python train.py --num_hidden_layers=12 --hidden_size=192 --num_attention_heads=3 --num_key_value_heads=3 --head_dim=64 --intermediate_size=768 --vocab_size=8192 --hidden_act="tanh_gelu" --norm="layernorm" --norm_place="pre" --norm_eps=1e-05 --positions="learned" --qk_norm=false --attn_scale=0.125 --bias="all" --tie_word_embeddings=true --parallel_block=false --init="normal" --init_std_qkv=0.0499 --init_std_o=0.062 --init_std_up=0.0715 --init_std_down=0.0715 --optimizer="soap_variant" --learning_rate=0.00528 --weight_decay=0.0 --lr_head=0.00649 --warmup_steps=200 --schedule="wsd" --decay_fraction=1.0 --decay_shape="linear" --final_lr_fraction=0.0 --batch_tokens=[32768, 65536, 98304] --max_seq_len=128 --doc_mask=true --train_tokens=247500000 --max_steps=4046 --dataset="wikipedia_en"
Each number is 500 + 40 x the weight over its row's rms, rounded and kept within 0 to 999. Layers, rows and columns count from 0. Numbers have three digits each. The size before them is the row's rms in percent of the matrix's.

# o: layer 7 attention output (transposed), 192x192, rms 0.062, rows 53-63, columns 96-191
# v: layer 7 attention value, 192x192, rms 0.05, rows 54-63, columns 96-191
# q: layer 7 attention query, 192x192, rms 0.0501, rows 64-85, columns 96-191
# k: layer 7 attention key, 192x192, rms 0.0499, rows 64-84, columns 96-191
o53 121:461480426510497484568541498556471411450470579504510433531491524546490462459544509513489440483465505407427491524533474501540526481485483501522485483518540492546522487482533402509475494476524482470537610517522467525466494481572444477486539467573456500494490452483546520418411515572536462535
v54 120:482584447470586495522524548510536499517530470502484436543494499549540444468547492481511529548445467516558428510506513466486588494540543443551544520505544463500491521521489531458475499579517524516469498543485536491542480458475425482452417374547494510511469538487529537516547520489433472505
o54 117:444469542490463496520476515521473424457468444509501556469515566474571511524479535481569462503433569540448573521602470543494516510496432486534456532440431510525545472537478464413534540456499471489452496524511476485521478543543483465565515529423485514567515463530514546472497531515439499514
v55 125:418439498536598536529448512470504527559498499514506459416539489464448511539556486484449460470461436572504486513574482545617528455435532456556481477508432557394541508529552499481478550481534516488446501508536438458460465465493450505510522519478455570486534494568512486475467526477520488532
o55 127:560463448456509529490535549509514492499582550518490512529422478499499562481451489500562453430509469437556484531447453485455496452557500482504484546457513562619529423481419550525539481540493435485512462487511522480486539464554538482482541502499446501492425513471528545516537440511491465452
v56 134:516417465449480510501443553518501482535512483525503448531492548520483551556487506500503460529495543533477556483429503454525580481500448472527529432467533451476517502535538512569465467488394405602518492486473483555486480553471472485499506509474536533547494545453527449521463507473528459414
o56 129:503495526504444519521507520501507528524471511449535568539542492509493513450527522539486520477497453493523511412528555475561502488454506472456470609533485557469560462440471554485441528463519515488492552521450580484459533482480444476527452436484529539410528442512548548457508524493493491464
v57 129:448475575465523500526505480523486504547453480532494451502493457496504443502461473515458513512452498522462493537479556486620521574430517534487533553470464457474488456453466514428495491486457475560548519510498583482494521474477476462440505424444527489542434582542553522559464411514545553498
o57 125:488513515530542534509463577489451554565518536494462510445462443508599572481499446478488497523471518475512518486512482443514514546469486572449466470495449497469442440497466454499554467453595532492509482484582460515547582534502523517503456527527527466512574491472447489503427471472518462443
v58 135:559508472620479440474533500498512512475505496512511579491529526505500496526534567515543471550524561486481514523464441541506449528437507434473492507428508588447583468452447505404440463503496456539542467504490511511465476525496517502556511506549489495527520400552475464456532439486429450470
o58 133:504506485468441612605550524446484520570464494488510464455502485557506521493427521498466492511437435509499485554472447421528510501547429559549512525498515497531542502484495460548466462543517506508411463475498478492525482453483518448503556479448582494510448540447514437478515448461529536484
v59 137:480524491574513479474508487553420475530496549582504432440534499529473544464448514421566489463488600478479511553502450447518492483488463485511547526491504523491528443476464529527518475490432484416484498584521519506529501459513484442515394539524457507528453439467547537496512522473515550475
o59 132:514462473505457503506547483438584479507514545517449498485449530459419607505507544521457481523465475462507524536468538493520456492485450560500481498503455511478550493480517485524515523471480524484551455456437496525457432463498496518526507517472530417500477424560516544431516573523533438478
v60 124:566443495585470503523456596486516445513522477492503488516511530492485485486544489542462508510472444506515428466535475449464415492536517536480491449494481484555522466554494488501478506520498452507421498502522473478453530510500497513451474462572547396511511482526514467525516442564444477513
o60 120:501503462479462538552566445481442485441522492478477461534438432477459463463466474494470543493526535493523515456586498472542480568413495486539499518464502509518508510499413420554488535433521538527464485478497443503568498500477439452534518499523517557530445539478499502540491477532505440513
v61 138:551539470480491551495502511485527531458482519514407400473524557550494531535481398492504517440538472445435451536420474563504520513498462529501385533530511519441443486549506525430408501476545497515546575525575537495527520458565526448516469476538494477454560486515448522469455449412480492577
o61 129:405514529533474474561440468461451510542456532434546608437508433471466480557479533520487514504484516471490440498467507529493453487474527529460570493462520460553496492505464484580527488465388520450397497507507473473439500516439521508517514561469504521492525528528461520549526471518494502533
v62 133:458565524534491501463415544577509546492514426501457414504550478488529535586541460522458479535439515501455467549547564444476480453491487458548449601438477526502450509502461528495498493496558505531477470528502540420509531509540495498484559487561560492447557522511487514476530556477501493533
o62 129:528498437442492432442463556474495521527463463476496553503512539502477533472455480485547526421510536454503522464496499479551465532553466516483541457534514520517472480497453516529458537428455532485461503510516513556520422550484421464518481487474442585495527512518545576449527466529421556473
v63 124:443465437525466540533460402429447521469556578500386547407418498454533570487470533529494472472530526484568508537490526482470482413523556567514481504534515545479425548430531535517440557524509523447525578425550467498507547451439513525505471496522502467476562522485527509484503439497523475549
o63 123:497527464558573527490492484504527417503515529546556443547530454493481532404522446420505518547533415482527416546502493479529457518389487464503514503477483496453447538515477481475490533514529482527524510509437582554469494534453503566482535410443480569527553502520499582465458506520469461468
q64 085:528468536525460542520533485494534504414488535429591541519490519502526475525488505544491484404504510444493541521509464458516531453459491519479521563518510447470463471479441571500490537487411514545535476535589493511601526526442454413505518455524473520530549518560487489475436503533519478570
k64 080:455506465457477549495500543457503479556451526483562540466448465536505551481449421413550477425488538441441534535547499598456539498500513483419531492425422508460455449466498540576577571506468517516458508450527555568418499589516474471511512441488496509593571426549522572508507507576470502466
q65 101:513532553481500471459459517495492492518477485446489605530493451460534506473501424494538571466438454465497518561504448554475453483465575513552532415477537444535476488468504540451446544449439489401482516562503517546553456510525571490558556520428496477502516487394491511477450514544520484504
k65 101:419508475430571509485507522509490505512574503482471587466462567514508487565506510491510518572477534449544474537479564561466510497469497526458508454516442507528462527476434474485519453457430504476455508525562481445500529504492512468566620440557529496535529481367454512506474484467447533537
q66 084:482554554463559470537542482538500499498562396514483448544500536439519491554429480537499489487423529560504469486500484499491450510484486564516545491501476444562507504511541518634501446579510539465462520478461477489508511484505471493580438392517507541506479458521523519459540530507434564458
k66 089:467518554560560485516476496390575568492499485514442543524469508481539576450440519435501443486569490507464516461486535530395476575467542577413526445493420500499425531521534452549471524425556481474509513523454474450475454472543441515496504512473544501501450508528492473457480447488527512482
q67 087:460523543487511471476463481459594502557509411526507512493424480503533467526438416471518475425419492521534476490518500532480457508466585521481529457465540459521572448546518467530532476445525494439469508466530490430499492493570557539461442503509545519537569520486507524510497565520485463535
k67 090:450470479493483469482487515467447449511531514555447483547428547557483473533528494527476488522375505549475508589504542526461492522451466526575518466512475523473503513525519540486492540482460491545547465432511485481439452486525467495523453518548566443531501475455509544510425526574566597539
q68 089:504380452446457473501493509475457525564502473513515468447515515479508441510511472471513521461462483534541459575475545541516480453445561460485482625523463511481443491432463492544512542496425563528534507448465488494527499578382437471485515478531529467477567493503499508495457573514494473574
k68 092:462512402486478533480482464501545535506441592487531492512508486498485493461520442465516368503474559488492545498590520503497450468446529393477479530560455486528492494470497406463479573542534464474491525466476514435527489525529514480547481504517499532544475454522529521525505537556530475567
q69 088:467447468493484545572458478572443482423531545498445548466493559572564527479459534478537489540453514473453541478465505463506468465499480461531540474457516462525611536503548542522531480519546521544483543572537458471473568478561519528481493437473546536566547513510559493517501465473503537506
k69 087:505520479501534452498475489522483426439473413557470535455491497413497495558445463549470512444466414565517571477507435528493487522416528529452522486524445523530501605496435464545466473564492490527495543570541522517528553486528523446489429498522515530494495563601525539502536470506512470473
q70 090:507491466476513482504576544529524520487534507590496536488498571551492477561542484525533430515447558545435503480560545597502502565502525480522440539529457524505485510485559593514496557589438487479543523522489504447526467436443424494508464459506478509533558502460517440523555425604506459518
k70 083:452491507502491456536440517535540461511490452523530546600454470476509462463546493448526466491499575526520450524516538509497521465528560515553500517506498459540529459478474458523434503516478464520561407470611525524496526528550493458557470448559494527449522475534520388567416531594496489501
q71 087:559495594528558507492517505455468530487497557481574427525483545548530509465484465458536419512501491523470498442559576525500454543411447538499566536491501487538453531518490473565476499590477519408532537500436499516478484503553468553474478434449534573478532490490450510530520486482503522432
k71 081:534593471535497443537481431453475467555419562504533463461451550536530502485521499506519472488535499493500490479520449431500531530553444552505505511485567511469557505499416434566488524524498480498472477533522470496452559444493496481487516431469524523446420487492479480428456430419497480560
q72 093:463546515495487453529598487483494594466448408514476508528515507435547494526503481464482474508485514454518538533445547502440501514549512444518521491483527434493557464523494506562520467467482510491493499428490495480578570637495524444528502542543458485502499482491452489513445511506596466530
k72 090:557556416520439579531566522451543502545547462598553471497457471499457467554517416501504506509521515522516453487469563459493472554470473459533486485511492514520456478501475529482618506515521514534441508459452489446558520506531405454529540574522486498474433476490581479475488456510499493549
q73 089:444522493461488442534578516530552520510586527473452461437467566457486539549483472530517569492505487499551512506466451512436462505474505415399507459474455468478425513506507430450565471501489517450480553444531494518463493489441444520503487546503587504617456534436513534461456573462491525538
k73 092:475493545477450573514527502472521479449411493453477496594487478493489512482501460530493526515452497490490554486531484494520471491459485490478555429498439544614447466484464540407507514526583455509494511537476474498479448445462505501542447502547501534512474491461518500477608493447480513522
q74 086:507485487470486489494497539475588526519520472522561461470500524511593551460490497524438489434474497535493500451429524466550508470485595496436520471488411472475499561421516487468483519479503483476505500495474524527496559465517600534579553534531519552540533473442522465520468591406406393475
k74 087:493418503529522499595431426522480530503507503520543439508515484502562515504436508546456499501483584530486544491540456467491474577483530464512534528456577575485470492453548400511457475484527497489514499469446569474514543479520529541577495526476590450477506541459473494480439492510454464556
q75 078:493522507447441448508515449576483513477497515453485451442470452510575533487469494497472487462546440543569448541538425493493494576543476506512464538448447488494449519492561443462502528505542491536466446456483550486496496434481500542546536473433508403566566495567507543521504525433489455457
k75 078:505534544466396521540455427462474523473442544450565508514544528528464442459453497581482588446463505487517453535542520443499470484440504464520527484564534448517458490490541528491428510533495443461544524465449461515596454535514563463471455497552496414498514555565481455607574502537410476466
q76 087:545581490486470474493484555448513586527437570492536449531497510564526533498564510488491510522494483534526491502543470490530555638417451490534580552448502527521489520485537481522493516506493500508457478450512496515520540420493472561507413497498535530475430470522499553483563524529559488508
k76 092:473496561514450528547484533506491500529499501466517417506498505482502572466517471592538457382476429536453477480517498489414483535449498550470532505498480481557580542447481533548424542484481479526593486453517502524600524378525523508427526500443497518485466487593564517492479514484539507532
q77 104:426510510484487521502593555433540496437577545504518535564485523466486514523536548522512428509406444566510529448492473495528507521444486492540476513545487573530514570502542495531469471543479528520495516502478541427506470481473465534555472484507559527536446473490532464570533486422487508542
k77 094:514482516466526504448490542492482487447551525510478547488511437460552578477434484573527530485520566545443443453585446499479443533506581506497540510424482490521478504511544427521446503538513425467550536525486474511507499510526464578500431523462524499509429422479473522438533507555507559471
q78 097:500494499531447524534482519501498442554480416502454494447564521500489422481450455465443612522529514524454510464487479487536505517489475499501371437455488515477470473576451465544501459482467480521489494564494496492501483467535528441483505545517503539472528528497471541493440452494463536551
k78 095:533466453576495428551511484529537430492486529546487476527458505500516504443463460504501527547547566459513543512515513508490541502527505602531430471509445537458511473496471463483505464511442479505492438555456510493556545568484542511430504505448547567450577494515428563486453445540531508490
q79 091:477452526456460449409507489528526507456497492482587490496408501568501551590477542566551445487513514462472507488480533525560502439535466520527452537512503528510552493477440503495544528477526499428455545486413484505477534431525439527507471458422505557498449504515484497534520475507500552475
k79 088:495479543526481566464499499493568428455497507482523506477461442514478550536507490525424563476471460513453472545521442483451515540491527562475427534524562540526617524510413502454452554518488475514499499534533495538405473453502532466456500484445446532550504443553435504516468558592477439499
q80 104:514510524478429469433446423522533484478531492469382475512462414472487493446498434451501551434532507502504538452467458482514579464366521491456527442522543425461519503447478521431532490458460515504472497511450455517480502571514458476483519516504494420524507551476434496482473488505498475470
k80 105:453518455548497454440499500538569483520437500453499582537517528509492457524478571415480518491493535476577461534468497464533562492482389494405516508552542505547500493478494501444561483438529492542471546514556493476485546469446482419447478498594583481541516474463463512466525474478533533517
q81 085:514463464532507463484518499512532421441525535559555503458476457530469489545429450568538493553477434544563429541452488449453520535531565483514466534503509470499513424495472524562488504528481487453475472469513495451454497459535496560466448569529527400413506433496468542568504516472452472454
k81 083:497394481512521495470395483566520517480505484505526489486445554524481527521449456551523485505481517491490505522471561470434473545509455467502489480519512440489501448440540505515426533535542472474490519504513512501454454492525419525435477508471546527463493448469477499502543556538490496542
q82 080:490471435490509534461513470420541549575517525497552582485577511519445409506560542480530537531456468564502438481487455526525536428506510596429505546467526551468547524552444489443535491499407510415532458464567600488471515537459535475497497497475516490517518539501541557460513453447484534436
k82 086:525495546500466447506531568425477516475499552504530449515478498469428435513500534535497536539465456545560481467510496496545533470533497496520469461535510507587526541486449570514490485526523412441507479464501518496466458579526477545472492506484501465533544524486523550407516483533444505549
q83 088:512533501501476546560532515493533513452525565515561507532387518456540554485510526453572510525462443517461520462471557522516491528542515471547475490510528512479442563540487476466483482542494545500551445396505562466485481504472537549526439426413587494428443488462556548533528570500422499459
k83 089:540544508534493467540507516461511474557507462515561490496488509450511453543506465481471531488411521505509497537506540467533511513423492449488418475525539457536475507597463529466567505498529484448469563508503419504507572540531462567548493505521453406436516460373539473570524566472520492546
q84 098:462455515523541496460484535470490447499480511539471489490499526564550505557517509541527438487430466509492487441556517457531469503535534408592474572426590489529535479525548469515461533531498476562464563467511483478457458454471540529560468486495529500439435515441574472548519509479528462486
k84 091:494461454476546523476401465540461457462499457472394482522544431585496489491439425523524551480485461495468509459524453442458505540464468465528530434444504486510565523512531492488492607557485593507546535437475501494524479504511520479555516509490464587571510466510608487471515471535556499485
q85 098:418458560497503532440453520519441469537511420507497562443531437521541519485518515510482543515455553423464528523544456485565454492467468442443446540575475501473468451561470531504530456454498514478427476572583482584477552426565550479473533454545428497521486519502467508525477503540553518528